From a checkpoint of a small transformer trained on Wikipedia: biases.
Each number is 500 + 25 x the weight over its row's rms, rounded and kept within 0 to 999. Layers, rows and columns count from 0. Numbers have three digits each. The size before them is the row's rms in percent of the matrix's.

# down: layer 4 MLP down (transposed), 1536x192, rms 0.042, rows 1476-1511, columns 0-191
# up: layer 4 MLP up, 1536x192, rms 0.119, rows 1477-1512, columns 0-191
down1476 091:519489482527539509476559522511492515512533484524505496468484533536498522500466522500528478503452510517510526480488531488511501523478502529508485474505460491495518529528507487509509559464483469497524513530521510510468483455459515512461510522490415475473497537503497510504489470540512503477534521479489518528501490491494493519497498446478527489493538483471519498499487467487447490524479481511493494486528466503475499484516505478495463538518555495487495476517540532495538491496510552517556507515516519501495497480466468446492502494493477465514481555468492471449484502452449506538
up1477 088:508473485513485537458537459479504487506510517498517530554510443453502509522514475463527552457504474463459515484497474499530518472532524535535467526567519534522518538505514520444515469494504521507521468494497507469486477502507530499534476497487512524521506452547528494525489479450487539456540481543511490507506542549519505493500510495463511504515499478463477527507519488507473501487495464458503512498492520539473524519472526484480522502524446508500532475503512472517509496487486495520508506509467499477532473526511495501452449459481470479481487491505502479522521517508514501513
down1477 088:497477531489476492499509483514524490526516501442511521504451487530501543461536496466447448493537487497521484522519492499488479546491479528479545503458513486503527494519463500501492493523519488485514487502479526472487476498508449543480507486537556506504487474515491487520514518479536520474474495574491536483506487510488522518529489497532482481468502524546501528498474528527525533501476458531496519519496500529546486485521496468508501508492529530452525440502517439489497482529476501514468492505526484482537457500527538479520475497512476470526520496491530539497471502462524470461
up1478 098:547531524493531500487484475535505520505514492527474494503510513526472485450501493491531522500442470538491541501525458515481478503501527544558514503507453486476504522502542522499532544482478510537496531515424471513537490515512528494496474514523493486487455504478502442492486489534492539510511510471507543494473500484489520478505472527525491516471516492473515501520535494454515531536486481534493514505493478483494527515512456511510528460491506491516472513453495528484532521462487509460498509492504490515503499462491479481538506489483471509524465502467537466442462540477545464507
down1478 095:511484519521504490488454489513486452503513443523484463506490495463503506481527531505466516514519479470468493443494502502460498534489491493511517485543514492440517488492527491511513561516501551488506492486564516511483489466494478497493478460458523469483537511499524510460495512476512530493494496495481512514514460502539494533515520486499500499506520482527509447472530528453492499503465545564529510487513483466520471489549489541461495501486511505504499454545477513487524459568475501489482507469561521512514511528508512508493488490507496505464513470460499520498554502500523509524
up1479 092:530516525486516525498469475479505496482526496540464451447519461469523521576503550482518463495505512445494489533509554485508566522506541504455499475498473511515532490473487506475474555500514506545504506509536530474513473506508493492473526492480523485518482527501551515539503455497453497545456528512474462509533491470501449510512528493488497490514506488490476504516498541486497474516491477486489514476520491525512489487459518532486497483488484526494524536476486555501520535509497473498498463528481483470469487549486507520504529491515471472475467483524472505500478484510508512496
down1479 084:518498537474497505523455513503483537514519486549527507504508524496543539484508499515474445517503482482510479542511511438485533503501513491460559479480476519504487515481458469469490518465484458485499486498485521504512474516526465467497509541471498504511502510510516510491508480513513500555512513467468449512497499486518488543476502467499488545503481481461540530494505484469473557531508498502470511475485527488551460504504503474518470509517468493504461546466505503538520510531449442444491511464547511490517481483514496461524500525502521485487505492493481532533501490499518525554
up1480 100:473531530475542492510482509488481476475470501491490479503506488466490486496549501483490482510540481517551519488502496491470486510494478486508471480520470448504551517525508519508465497487490447487541483505533519538492480527444479543508528492470524558534516518504540498506459510502513457479480541541537519530478521513496459501518456500528569495536471494500504467542488490516512514515489511468473481486506493529492466530488519484488494523484476490493489476499567484476545496461478508528529484475520505512539454477484493508515472510530506472505458491517509490550501444502516520484
down1480 088:498509486477468489513539511498521546498517497532524512464494512516500528545446529512480526491512477482514529459451520541515482507530499474503525475498492514526489535521473496540464500492462501463527498500464486464487496494479520505479541545468543486507493482477520467525504475522478485486539527489503560513453501490493484472502531487492482460487500510517498486535495503501518521463429538506467515473519531509465505499527551532481514504497507465484481508483503493484544507535519486477498430454552524500483535499506539490472510547484489516507454504471501482497531507495483476458
up1481 100:487492478519552539517493501476499501502530471531506515510502542518502471528494557524524518513532526499475455522507485534503532463499564539482559524490496509485511468466504486511462502536502475496505518532482526499503489489503533458493509499528484523469491508486461507533557502452500475485462497491467501495507505473535491475502506497525516497487503517504457481460514505515462480433513496436508500483497533463462479468502471495518484515487520487480479530509456531480551486487527490550497512529478510438489489486483478518506519549507490485500542474526485504498521491543479537522
down1481 092:433495500535508500525492478503443500505505488545464485469544494513550499521487507471473469492479501481481535526522512491485555537516484510494505537503511529534532504517499502524474487539503451526482470472479472499491476472467483444494457504544530538456567518506487486506514514527498496465470462501467509493464523515468480488458472456494521479514465480512497540489494493504470497485566503447537521463496501511481523483506536536516485520495488510520528496527480519525506493505493499530499500507498473536467501508502477543475512518472504468529521503485506506561500517517520497482
up1482 096:558477476492501519527525526488528497500467536531507513511492499547484506496453534547471556471497568481499506473520500499499470505498501512543502521490478490495466503502519487537500477480474499489453450495479498483552536513493501449526445486468495503489475518502491526512485516482473521522419526542482510503534527503491492468491483463464504503499470500514566493490531540517499490499491506481497510495518478490509489508445495497504483497541465519485509490482528474484540526525544476527525464501486459511489527533456474554515503486475524505478487492525504506508516455481499508507
down1482 092:482484534434523500490487488472526463480542495552529525480488494535506479477487508514466478484483526501503470524530527486543510490531466459520471482459511487495495489483507481536491527513513537492470468499458488494529515476511514476510442477471494462539492531501523494480491491529472490523483490536504513529455485494491497519534544515454553478527512495521549526511472487499518463519516500546476512506522483496474506478541472507496513522504511526478528463482508449530476513536518487523486467539466527512464519565464477525481520498507496503500455544507525500515474517475491479485
up1483 104:484533491500515472518499474545497492490479464511538471494526466478504524479502533454513548486468461523545516487493508489543509526486486540488492532509492471521524521483531504488491512473458478490455489499467488524535511531528511521486489517553476530533494493491485472473493505508454473528523492516501536546496495495522560455474486471511498496498480536485488444495496443505522521504498504485547540496516499443534542496487465446494523512563468504482505479487517527484506485493528511489472510507492496480532475471527459473457527487544511494498493522508506478469498535496476498538
down1483 108:499486502484490475486526488552506499502485505491470517465508513465525471477517513460498485541535564523528479473483487506521481489485470456511510508530506482537512477490504501495545477510523563477505535486445493473465484512500489498502455503460485519528486539514473509498473474506552507540480464485493480501514529471497530554482513525466462491515497540512510480469508484509487484513492530509532478497523508476496519464485525504512477474533522504506505523501477480522482465484456482507459481468570525494506557459562506545505489466526448504500471536483509479521506493510470493506
up1484 096:453511490503528514491494456494530545500511486525518526488521473496499536489460521538507505493494498460509475508537528513448448514525477520504487505496500472492497520505511458502536468493504473526503504548494490551467536469490501501526436527561501500513492498523514498484492507524463557495438482521460503520519502527517484534487511529474497448532519494523478475465481464488501491516469520516506472532511443492538481514492494490487500504481472514461486512509526522479506536477544442485513517518511496475465515512524520451507491494514492503530479525517480499542431518480533496505
down1484 102:509482494525535506510486528482495471521518514525508488511541467493482486502473476469475494480488485503464488490573486466468514469513461495487479487506504476538489468487571514501442518506471503481507514507459489511516518556548532493492480478547483502543521480519509513518504519491516524517506511477514500488484496476477546487469479506460530508498503523477479505510483518508514444516466521481512444531501519479509513490461476497510482458504468588508522461476484464542451508489528503514475497486526508482479544473492474529462503509525497503534488490509528506519513563538491520504
up1485 090:453480497512516525518514486525473480478447515516518535516488500484489491480526474498478505492512489521437524479481509538479478513432527467491472536463476508559497483517489504485521530523524487521476501484527528487525516498491487494521515522524475508536488489513491489437492476490507512500549506515475486539472512488501437529484485493554540507480508520469547522470495507492532518515533514471499504441502499506505529534530534485521509499538482481513515459485502504500539491465448450516482488449494507490512482464513512489537503538457482458489507504499554464517511518524502490538
down1485 095:475552502548548497472468506508549471451497511473483488456511502499474501488478501529488530538504481506487523498495473463513504464489514474481475515434488490535539495534494494509508465505508527512502523479518483493487523506518501493475519505563527528503536521481525455536517498474503480477486489501472503523477488458453522465482497526502508517485486526472494444478492523507477506506477531470526541496495499498501506500507508492496524530550493490536457506514478516511464529499506497530502467493470548461515453498508545516495519523532520481501519501506484455437510544567455517486
up1486 112:490510522476507482503489497552489511490482492498533534460491496499525560483480471447533573500539431471507514456508515480500518490502530499554492533517496500514513529480487504510495498516506473522494511493526452500526496534490543479544487484527514511489512485508477510495529456518492482545519484495492455482533490483522535485478476486474511506529512498482517479442478498489513486485500488502524536472526446466517536557489502513470486535535511519497470507515464498515553456527472484498514496497520501535491481528467518462506488463499505500487522544447500481488552520474508471492
down1486 108:503496547484561525496513463517508488510513488479533494460523499503493500484541505511495500493504510496468517474526529481506502504508496507536485443497522528503515430539514533477496506536493515534506520456506510494490513538470491560458459480495473462478524411488498471496473491504495487443510481485459498494526481520496485504468521490530537453526462503517485488505468520488479536507559507558543523492473474530491457453464491500484498469492505485483540499509470536558491496502481482521488535501486486537476519498517503497529506497510519528495528504526515485477494509484527494483
up1487 108:487486523482469513530527490539505525468489501479520494493510487521509504520507458503484504482481487524489508456530489506520484508528508542475537452493513514500490499474530487475512472536534506441507498494516494481463487481530499483527492474518491553463500466549511530486497503437529485471498505461544515478498524508500501498450527496489492534483491479509494438521481492501489510490464488483508495500511519476498509499480495487541533525513529456536539549479494512452535487469470503507500506503524469490495491534529502523511555548489456546556508472551492511506515469503422512471
down1487 104:478540509520496479521494472494487502496498505506514517456483522479528487471475493514479449476496495547477490480512477528508536476509503505480455469546498519526507474485504526505517498505508442502473511469517513530511433493511505490524495496483464463500522488543473562471477497526524524444517520498492515513481477516545498504457491517499468459551494489510435494533508463505469489533471507532499492491492471513489499526463542517514477491509487460534500536520490495501491509492508553536431516497546505469511495503458500532512493534484482498530505487530532560531505515469487537505
up1488 109:550481499526535485512489506461511530515514533475546516574481478500461522450492491506472511529553517511508483473511506512485449489494528502478528495536527474546483495521519539503494493501490532539454462510521464474507513495526561493478499544495535491472481445525487455478468486449486538535486496513494520502471513488500538517517508478521515502508511491508517474496530506481485525483517515447489505501496510500473504521485479529463479512517484518516515509504486494541474524500474519478466482489516488481467501476479450522530479528463548515511457506480505490501440476506448488488
down1488 111:482479527496499520479477500489463500512502518488500472470553532532470488530501461562511455492531510531509452469519466470443502528472530516470542519532492541518473466505513555524495483488477459505499500473508502475483479524511529481483499535476522506476479517499473494493500470506485534506516515489505531507509456490515473564512472490548493525473520490528552469467516484472484535525483499520519506518478513457528504482531476479512535513462535547519506502510501503510500520509514495475545474493534531495544528464493503490453492493457500513506521516473480491468514492457453503512
up1489 111:509502514477552490472483450473506475501544509499505481471471469500502569498486492534519483513480507529538484504496538514456494481487493496523505497500508474519539503485482525477534525513509528495529510526499526474556513518523538465475465496496513475491516531493496496473521468528534482466467497536510513528501534475494488494458514525507478485472494512491461497500549498539486515532504503514512501517494552421511529513512440499513478505500481517526495495503441513505472478513487599518451470507483459463510491480516444488487514469490538499526506495492486485492508529483486501505
down1489 121:545490483554466483504553501545503504529531499503499478466460482496532474436480474509533478540524479513485514513504532489487474484469468511498468517501480527445508501478490526491525520483545554526469515503482481460475508474518485509507496530489526509522527498476494453527508458464480481476511539517491531469477491464500493494479515493484479492490481506469447525552488526508506506509525545536470527497505477529475521541503530548483470470548482492470516502513497517514525523513531515530464452518478469499503513500473479488492476562493514510526479506535520497495512504498472457503
up1490 102:466462534468532541517471462535464494495496502478476453454579499517528476532483527502500469497488486512539496519506509510531501502503497487476511550471487485483525559501525533503483543508472486479529492502469479438495480554480494536505470481507475521494478518532525541514503457507461485433489464481483493485514536474496507497496522515515477492495524511518461492561507533480507474500491536465539508534487473468549522489473498458494490517472542495527511505504503511481536515473473523532512505498500494486522532497529491502496508510482499510476526491501457490453513496495515465498
down1490 106:496515429522520511487500502494499519466480515512536472480485505520491494499546493468509508510492495484525520516523473510496482493527507483502489510486501471502488482519533491487487476452469535492508518492510507428455501492499532553502468506494510508478495495511476474527521499494484540483556520481495494518529479469513525524514513541490506499552475504482535514451538475482460485490524479520441483480509470467485455543502492504488495512529508489484535515485504492547503495451463483516478498530501521477547516543517541463523480443497523528469474530496517477558462518500505470568
up1491 096:505489485544508507450530537525494538480468479562500491483465531471536497503457489455522487513470500504492535438502459504506519535485489542504520490517458523486521532470506542511496504499480551492500462484459512519524485464475512517514495482499513506470523514469463489482551545505517532514489492456484511507498499465513513560526475500507495517476478517470536458496475464528478497516536485541479541480519495523502467521510490521496465499515518478506483535489524523487487495463486467513518500539494428495496509478527498515493522489487525509505533489545457479522476458502516471480
down1491 090:481465504496490514491447543519531510488554492480506504530502508549530484482554522465502519471513583480490503493471543493487514501498488489558550492479463484472522512516497465502471488501518518509460519506492525495520501502474532495511518497516549496443524489470512504502454552494499488488494494527512474546466477506492464504494467476513479535488505501475477528473568510534448523463494467487474510510446502522519466479511507523524501488490533465508503476544466466540493496496472546507522496521498493460509520523468499465471506501509526496507501476462521510513495488517498499514
up1492 096:529495467513507500489492514484516521507519434460493487504487453508545487521480496519509458511505533518456499527481505484497493489517476473478448498527503561508531486506467501502506503505514536558518501449460505446476543516429513468475470459515533488468494456459485484479523509452505499441504481504513529522482462491514538462510475545487538497493495504533510521500514529485498484520487536458470498509516476488515494471517529524509532484528470537541496508526522499508506514489513501498480524519448521517471466543469486522526521483511501492523504511494512499518478464530524482491
down1492 093:505468474502487516505463523478502511467433486479445488554479519497514524516506530504446443499477486509535475499476504512500499513497505520485526512509505463510498554520506470508515550509486513489502492541496487518522477466490517491536523533546491514494484542487533463475511496500519477504486483518472519492511489488505500479485512509510509463492454491485516470524492438513487479503452493484458480525504523486467545538494563504555502528504545495473434455516512504471571490496517505489529510531506500515517517479491456469481502520551511496535486495495517523504505513498506448481
up1493 112:495447553456488508466500507477523500514492477485491481485495511477484491531478503527531510523487486492518506543537551469460494519486486487499492497532509496508447495511472464528476498474534488495509553527547473525534466499523500507519547510509482491462522501515514539487502546493514515510484528464480500489536472518549493470486481543494504515503477470497513531491522506519518501505497560527509522467524528475497503487454503507517508442544522484490508523513467532464452489516466498485482536533500490485474486546439484512500534506459466496472483506513487465471479520545494482448
down1493 115:521473524457528494514487467502509463505473487500544512521491509509456448541427513514522489502474541486518477511558477491455463520507503488504448512478504551513518494510508463510496488504530530516493516512452460498495534517534498490475513518491500516476546499515473464548494512499531518520475493500502480507506499517474499522514489498519493524502529505519506512509452522543487499519498501500468486511500466448523527544483489481511509478504508499548503483485532553480507473509419499540524506552516485516507534499495465493492533456492440483446512473481507501513486484527493493533
up1494 101:486514538527496479448479509529534515533561526495506481533467486508502480508503515481498480458497513492491492529469499509498508501507508511515502515473499530513500490498458489504486545497512505520533523429520527503473526482515475550479489527520483490498486476506492509503535503480440489453497501532488485492531497497469516495477485478516490513502516545508494523496505446471480505507536511546476495426496517531491492493440498519504492486490527512472470506503523498510538504471441480484432568479545537533502556539510523501521495491487465478451463515489472510496504485523494466514
down1494 103:535499505519491492472485496524500455496504469530508463513464512477502524493531536462491541484473469499503475480509462444520485525556509518476490518499481501523499464524495470510565527477460477514484474498515508496478504495546521494550520486513469491507500498477498540498516523519505508503505475521539509540511505480464468477473467499500483528494504506544500544479491455454516475572482491508516489509483488512487498510478499517557493558506530477501467476532530475482553462497541478486518501516533518449497541492490494484503504495495494488468486506506455504503454490520516455563
up1495 097:479543464482487504490457546507526499482517494467521496476490501499521507467502514528475515513554516505503494490463528489495492490478543493525493479499466437519469480485474489523488549508535449503495526499497461503499504469438523503537513497515496530512509467481530491480494495471479458543465518495498478546508486546482509550533510508524456509483535489520497480493473467547467507526529513522510456502560484510495481507466535501500481503494494501488461521506552504519549490463475506506523492442539525526506495491488487485521479497496500443482472470508539496535498484483518550492
down1495 100:462562504481466486527473522510517515492540505509505532462528526547493530514492502517485516481495490480483477476452483554506496492456526533483471490531497517502523528484491485551502537454498477532466497459463521478475491474491504480488507489468498481556515502465533489507484510475476478487480506456513522513531469469486501505503538540479477537498514467512510499529475546545489497504510509497508531475543523498513438503509563495518532517503496510503494478502524465471515493447473523517539484520498521527484491551488483488472496546465512497487481504467466471496464522497486528458
up1496 103:514490489526499541468515517517463498488495498467529499488474495512456466534530496526495498476473538468496536528517525492516468491492519492501486482484435475470512452554444519538529510500509499486492506510475509485536476478471517494515505484463508506488524526456541498557478511524427494506497540495531533537503485471481539501452454531508500514482491509538524489516528478496498489563463532474545504504473492468522528498535508528479501455498519506528513488534494521444509487521505487537513502459467518508496487505511492515510474505531471465493485506497455499493528463500483532484
down1496 092:450491515520494513520517481503464516524464534453523499503525529519517515524483477496465541490494513519511509477529516510482518464493502518447504469496491506467490484487494511546560525513536524492494522488495507522463467502492510471486486485501498518505503582505459491531495485523490506524479514494497482517484494476513540462459494516474517511502507516547547525505446496484454480570478494464535495511471468494511510484513504498498542455516494514467546503504498472496499533464499491501534521512462500539468484502528535522494444521499444470469513507500480505471482512477455502556
up1497 102:478539498487468524522538481477489494520495544496512551491453486478478520473506523491468518538524482487518551481527473534481512496494448529541495477550485559525490474483497490487493518508527504490524546483520519504529486459443508490490500527503459515560546521472495458502513512472510452491490531496448505521451521534441442476495469465530532494526487538534492513503535507497526507472489504506485509504503503524462448489514493503491499479492445504493524472475483503509531529540520505493504473480524480506485486469486510486536505491502492503517488522497511497486452516508484480475
down1497 098:510519473531504549475485473494512441497497477489536498485523556486523495517466512527473508469495488494531537512505500506520485478528445520487516507499510487497530538522504514489522504492454538520496524459470517460479490497499530467509511481539485512541509526548497480488504506452545466515473496508492493524525456453531547473518535513511522477529457453486539472469520501513478495509451489517451484521525508472503481550501499488488462478475513489494495480489535466506511515500482510520520491520550514516519508480533480478504515545476517496468465551453448501534478496516509505488
up1498 100:502523494491514488502517510491477549473503492507515495462507429512460507469542457495491485522491434481515510491515471501545512500530530520552469528513522488514504527490515462508503476461490507514464530503514494479463488487506478499520501466491508524456477485491531539487520506496480480568507500562504522497480494491502530558547497561480491500517521478506459477487498480459515497483479479514538458519516510491547481486481495469460524475475536495533464473515540509502485574517496490509477517488490486517529531501541478482459490494480494490480519474489501506517458509530505535510
down1498 109:480478501477520522481494509540489494513511475482509439468504528534458450474555515535494491489527479475460511485494489529509495525544532493534476486531535519481487522500449512486481482501492467529485475520490491467471462532485499545492496493518487502487524503479543540496477516513507504544490501500510474528465498434520512500535514524493463507501532511476461499463472497497479515487534486479476495496501505481495524532503509523501506453533521493539496526493499528552542537432485478505551489489491471538551480512490492480490472496524514490508519448486510473477490477472533530551
up1499 106:481514531507498481525495522509470479486498516486492483518508493531488493502521537468528473474582553454541499538490548480520474483529483482509521470451510490508474456511527445498509540452521499490509487487519481487497522521447505510513521497443497488476487491540529480491520511505435514446459539517523489512491503464513468517450496477487539518491474504514485519534517491503523497494472547475499501470492503509492463473509523504519505476505467508523502522487517528489490486491484511496489516500487494494467479529498485504489545487490537544536524498444518486541450537472473532482
down1499 096:494470479476505475534499518530550526483481499494520487495542522503467461512534503508551503468520484464465535474505483491461527450488492519519461506476459557511461491533504498493488517508499487515480465516465514509510514493539545510533526490520509519516531527507479528509527510531460504507510483486471500502506490502521531470475484499469554475529525512506509519444502532502479533494507492534486538504470493519533485482522516499492504461439444494485440485515436433464486508511549492501507499510541547536497482490494461526505504497497506494504474486475497499483486507525540500486
up1500 101:500515515489485516514491489456469497487471510506513496556447491559492500494532480469486484515470530548502471468519453545440500468534529478555530520486499525477547502522510516486503471491503498475516497493489481501502495511514530532468448486484438513488536480500511484491480509507540523491501521497480463498488527512473534524510515519489527481534521533525546482446482516486481496486506465464515556487506516499496545532506488469521506491487487427486499479455516502529522501468466518488478477516512475521475484528522498496485554508532498498516461521520511510473512467507460487486
down1500 098:508491522510546492504456503518506443492535497488490530498485514483575471493495479541471471495491496473534483511460498506493536485486481485505477483534478513486548480498522535492516494522498485503487546483512529486496539527548490511527469460485507496505478511493462492464541457503463493522527507510509546497522511477532500497450494481484516505519473474518530458485525520490498514496460464458483511490519511446470535494532521491486512522457517487511511512515544501464527516493483489513519489458495493459536517503480506482416507505529529501550497512508500532497521446536542474513
up1501 116:482482483492529522504520473520527544516456488489525509493438509515514478497522517484517498540503492520552506458539513561479513519503532491554497446480451509507505490528475490483463485513513507465495479513495556551492507516498491522539485493457507511517514527470539473471462512525487518475519525463445484483543491522503481488536447493519545535498524483467535482484527518473495518474467525493522524516488455509479510538489529463453511472485521501510457488496501483492509500499510486470517490497516502498500549466506456451524479512523493510497480485534487473497503501543475491518
down1501 122:527481544505511506504485440497490510509458503540481481517504509458449503474490509504522490480506472514528484511470531475518411529487526533515519476481513489487465511499474484487478500559488517479501484561513452519490517483486491495525502508505518518537520499487504495486467509554551489514513540538530519473531533533526498535492484465529531460469524471460498489517504450521486485525537497476473494536539518498507515459473507555500513488485498466533461452518473503479489493443513482509495486510526490485489484518494465525515489545501530475460504519489494478504515491495525498496
up1502 101:487491496523478510479501492469476503523543484550500499471494511578500507500448491487495460490507489503490502554545523448517515494486475496537486479499477489520482516469496525497508466540517517480522521487469516501527540552488483526518422495464489498492449484466513518492543457467483508473494539479499502512504468463476573554501500482517517521482501505492516522515500534486519515511508466524502458516492510537510506500472444497496480493449535453485477475515491523474494516527488488509538515483478506485526517496560476513479538515513506525514495471498533540505486484501497490481
down1502 108:494498484487448529525469507534448514461508500499500517512480526518504492514520499492504497506435486499510526514534508491518495531523497492490454495470480504507492532472509538526484444495459521479463501500475496503517497514519507501524488434502520507446533497517477475501495504525499499554554480500521498516529536467498492505487530514517541573524473503516503527491478568515471513505503513508491512501485506493519512530513481471480476492483463534536507533539528460446462494471499520497492452477478481495505475495507429489500486527552532519455529457500507506500520477513494522462
up1503 106:511493500484519502489525463493490547514497488499542538503479519529495496522508481512500517498540494517466460469496475491525490441485490519535487504519480492512499438505504455468525533497455500473459503519510499527524502492493476492483528470512526477462511478504493522458476537477497484514474540518516480495486483504498510519536471536479525529533494538448478495498500493503544509477530510549499459462506500526550408494459494466540471466480478478502553511514496525494497504516530543513489507488520488507466530497522478497493485506482478501461478555516521504519435491491513519533
down1503 115:531510503513508517507443482494523475509537453422496513439471468507518466513522510528484472511488523469457495539503491515483470500529514529517518507583455482454510508494490490500556494505493508488476482513516448512514494527493525505514509471462471502545515454470509510496504508495519533497521468472477484534495515485476516487496524551480481467510481526502497509498497501492512487516498514475480498524484504475472479543512462485487484457486502487534509526502472517507515490492547555514497493485538490513485548520483470519530504449532507486486480506507532539525514561490534466487
up1504 106:490506503486487504553523514492518492493502490495492546516483509524468490494491548461492519522500495526501502477508518518530484472443487501483519474523485460493510484540486496535471533470549513510534495496519534540507500461467469507519512481555450473462496479473523504499498493478542500516495532476520501510498514505506472517504497486514533493470494502471508499439518544514514470469527527502463521463559506453479543555464503491505500475489484483486520456498514514463473488536477491506495496555501528509490512484499476472590481499517497436539510484492537510495510481536512517483
down1504 105:467483493457544446451502493480479508491484506483503528490478494459518494491508475514483520515520469438544485500512484486457485481465475546473466490443518476550531459538488500513517526477538508515490517503511469487483510533522499504511514501540470502533516506548484495559474550474454546503475486481486513513502487472543500535502560473476517531490510463490505469477475509515493521522479514503481463469521534503533537504506521508490515480534515511482481514491525520497505483488492497510468517480501456490514515522537486516494522488543436546514491496489502537486486533501478501528
up1505 095:485540506518477495467515457513532521504466534492470497529489455532488518511517531553477505496497510445493472559501546502514481492539444510530503507501510491510548517519495496474467485472449481504496488496523487515537500483544480462461530476477441481484477537504491500526510487546497534525536513481487509483483515513510483557481530515445551496520510502486483487472466511498516522520481477449475455486511496522523506506499496503496522465515475486506489530499493542531542483489510460490455516530479474500502471460487496509477485514510513499525526503504541514475530536519487535536
down1505 088:510507484474493496501472479501493503504566491523495496508542492475524482510518494468458514499496533524493488515468478458478487493512484505471483515466502540487501532511476494479462504542464505486508525512463527505486527469506524493463521492534533501495481475489548495480531493532472512555473502465518486532505515485481476505504485528453567527440501474474476505458530483484487492523497518509487517509491538479528546515516505487455512520540500483483538475534485448485537497497453490479483507491538533450507495556487549516497470503427506503474498514519502493503473534504552499504
up1506 110:471463463490499534504508490501523566550530517521480505505491531493497531507476477490464483503553511476490536465479492500547507471519510514538513481522476527497475481446468471543468490487511499514499483501466474498490502514515491476481498537484528443479475469477483503512529540484476473518527512510517515516525520544468480477526457525476516495513480566527520517500524476547518486497519508501492498518529512537537450470466489505494489496537478554531512497470481491503469522468505509469443505516501511482507462487470529491524483513497483491493485573514477499497492447511512514477
down1506 111:510516462481550479530503504502532527511486479474526479500498470506488461488510471506493470449503495467533473540531459503478501467473582475476524561511529493488517455472530480513518486491512506483491473473503466522498524481486487472446561481459473518532556487514508478491492478507468509528519506484536481497490524551489519495532506534482494485497514538495489532508522499497514452472521537484476534464486468507513501496503490505528486500492478442515550517508493499514463498531516510493504519466499499465487506545489520529507444525521507471496494539490522537480484511490542491491
up1507 032:514511489477545488512517502512463525486526490516457526503514496522458511472505465519502520512477512526522495517520526497536513512463514500490501488492511504500475458483445474497542524490516481458500542488510500508494492542516487525552501439507496555479492473507509543487485495440483481490515426461484496479546535515519498474467494506554503500506457500495480540518540492498525508554485547538512508457503510489491507498488487477513483500534456485519557505523548478474531500504478482491488533466533477479497440511491480533487513461469477486459507498482519486504508541484509490495
down1507 039:474540521508500451504466462458492493480445477538460478515469535506529456510484508520487521513477523461498522517480442523474445474486532498517539520495504534504511537463517472478506556492509497520494543470534497486481511483570488517518482491502496494456489522451480505484524509507537496500516493479488491501499517484507492525458523556495509535508482499530511518502521469532515520499492489473519467495499470494536468546534508472544524509484498470474502486512490483468495558505498512489474491460502495497506501514534552501466506516492501531524510511443500496522495523446491456509
up1508 099:509525474519566460481507471498486508510538505521552451483490490489469491480459510529512479484477496498485560536493518530489514507492492535494519540551470505500540484536497514467503497467498512559475484526515472518493519496497533494494466505524501498450515541518512523511497500527483532471500491536497514516459472466486480547489474477509512503505520493531500477508501534492512453503509508486432537477527501476464500488512451494505512499518523488510493523471509480485529467480504505486478571537452517474490470503474474492436547488480484505496538511505531536517487488484484529470
down1508 088:484425480460453538492495514493436499523508458550497507472510494479495518488491515507502490459503504481486523522478519503490494453508522484480521518523524524513522487504474527520489506485472515529537504496469534529499483478504507494518532502507517502438493494512471485531494478516519482488538451487526498553509463485522493487481543466479452495480512517521568483481498507513479453453493481489495562476502525472481439530491533488471480468497510473484476512528524475510539473531504505483504518517561533553515483487520466498482494512497490535491526523505505550508512501505500520516
up1509 099:508496483500519532518475519480543506482507502557476509502480515486465516492492496502503528489527518474523512515489511494475499476487548474493512517455494530505511487487486489503500480484496507461472482465538466481493546541507464531500464493502469538524486530488519432482535509474479455492498535491520496494495501518521511462508508495466485509519484461560468462509530547495444487534537524433522525483499496498474545499525471449482548505487499461499474515464495530480486524479543507515547477468456527486496500521531482541502515466515467529520514534510534496509482511530520475495
down1509 096:501473475501540502536534500516485454469506457503475457517527513493529522509492524517538460525512522509528504465515496470464514495500550494444469499527483464454512494503493505510489523532503501455501477505524511511463549477499458528511447520472502501491471522482489465509506497490498501480498512510498467540473479473528510470526493460511490462519533490523505476493499533444525496499503502524482533507509493474507501495537447504478492503518520512514489517479463490506567498529469528507507503476493448491504591557487503501476487504508508471502486494525523531495540487491570499488
up1510 094:499516487468536471491523511506481502535504493470553473511537480501489524509510475470492486506500518482515477504494527484451528512481483495520476509538533463519533484497493526544536477479502569533479478497464506534438526469520516495492501546508518523480465524502503508523505511481477480484511512486460499466492450502554514481500477539479497481503505535572528510494494513478525512505503480483481458438480491514510485512469520494521492539540472521502469512502535480494477529489510483540491504480531516465501480480481548474489508475465469512536464523520510484553454455492496472527
down1510 100:515525504508455502494476443472514519490509545509528482503543464517525550514475538467496492508522517479507489497507491511500466456515485514471524495523476490431501500529512514489513521472501536488498478523511507516493502538461482495506482508469513493519525478481523471482530501527465511483472482492475551491490505475490482540516517482477490460502475501474480458499571488497473440502515503530506520548498481457488505476539497485519545492533514510491494517491476483569514541466538509477460473535518523527465526469494507528533489493504469511515489500529440514508479482553492466484
up1511 112:500497532489482479509455458478525500491534499489506499474474534509518491489465547529532503525502486483539513512540481542464495518488560489503514489495529517528507505495480473504496512517500494428523500489506539504453516494461495497505482492444494476525503532485532445530509481528500468486533517467512506478525485541484508473470477532506509491539500534491512487488502570486476494461470511465500521469492529505490518474505481492506496470466475509517464483528491539548519465482491478521504489473554520547473486493465487474562462551521455481496495465519505487505483514519528502511
down1511 105:483523480521457524490493458514499523522486492493463526467514513494495531510475500521526486519498461499526477487509522505541517489503466484521558513507518480462514504515485539470517482518509480484462492518517493483491515480533480471465506483524467501515529542511506503494504504513516508502539478508494533503492469503491524520526526455508508492522493497492550521481489425511485533519500506490471502462502500512450444515508486502519508521519495477474472481475540555521485476496500496438564486479486438540517542504513522493473483527517492486527526562531439444498490483493549469501
up1512 105:490519495523479493508471459460487498482487508496498512486546454476472492505540513513509527510521507509490500489563501514511526445458473504476542470523505489496492523498529511477494535523520489484504551524544502520505520498497508473529502523477528477528485459519527487464504467442482510459508496538509488502509509467518497443473529464475526518511452497481496515486501454514491482516489521470507477491546484494508535517489523528500492477501508471488488506548520511524475529424510485506476482469511435516517525520544490550564462467500491478489498518504478509522474528552515498494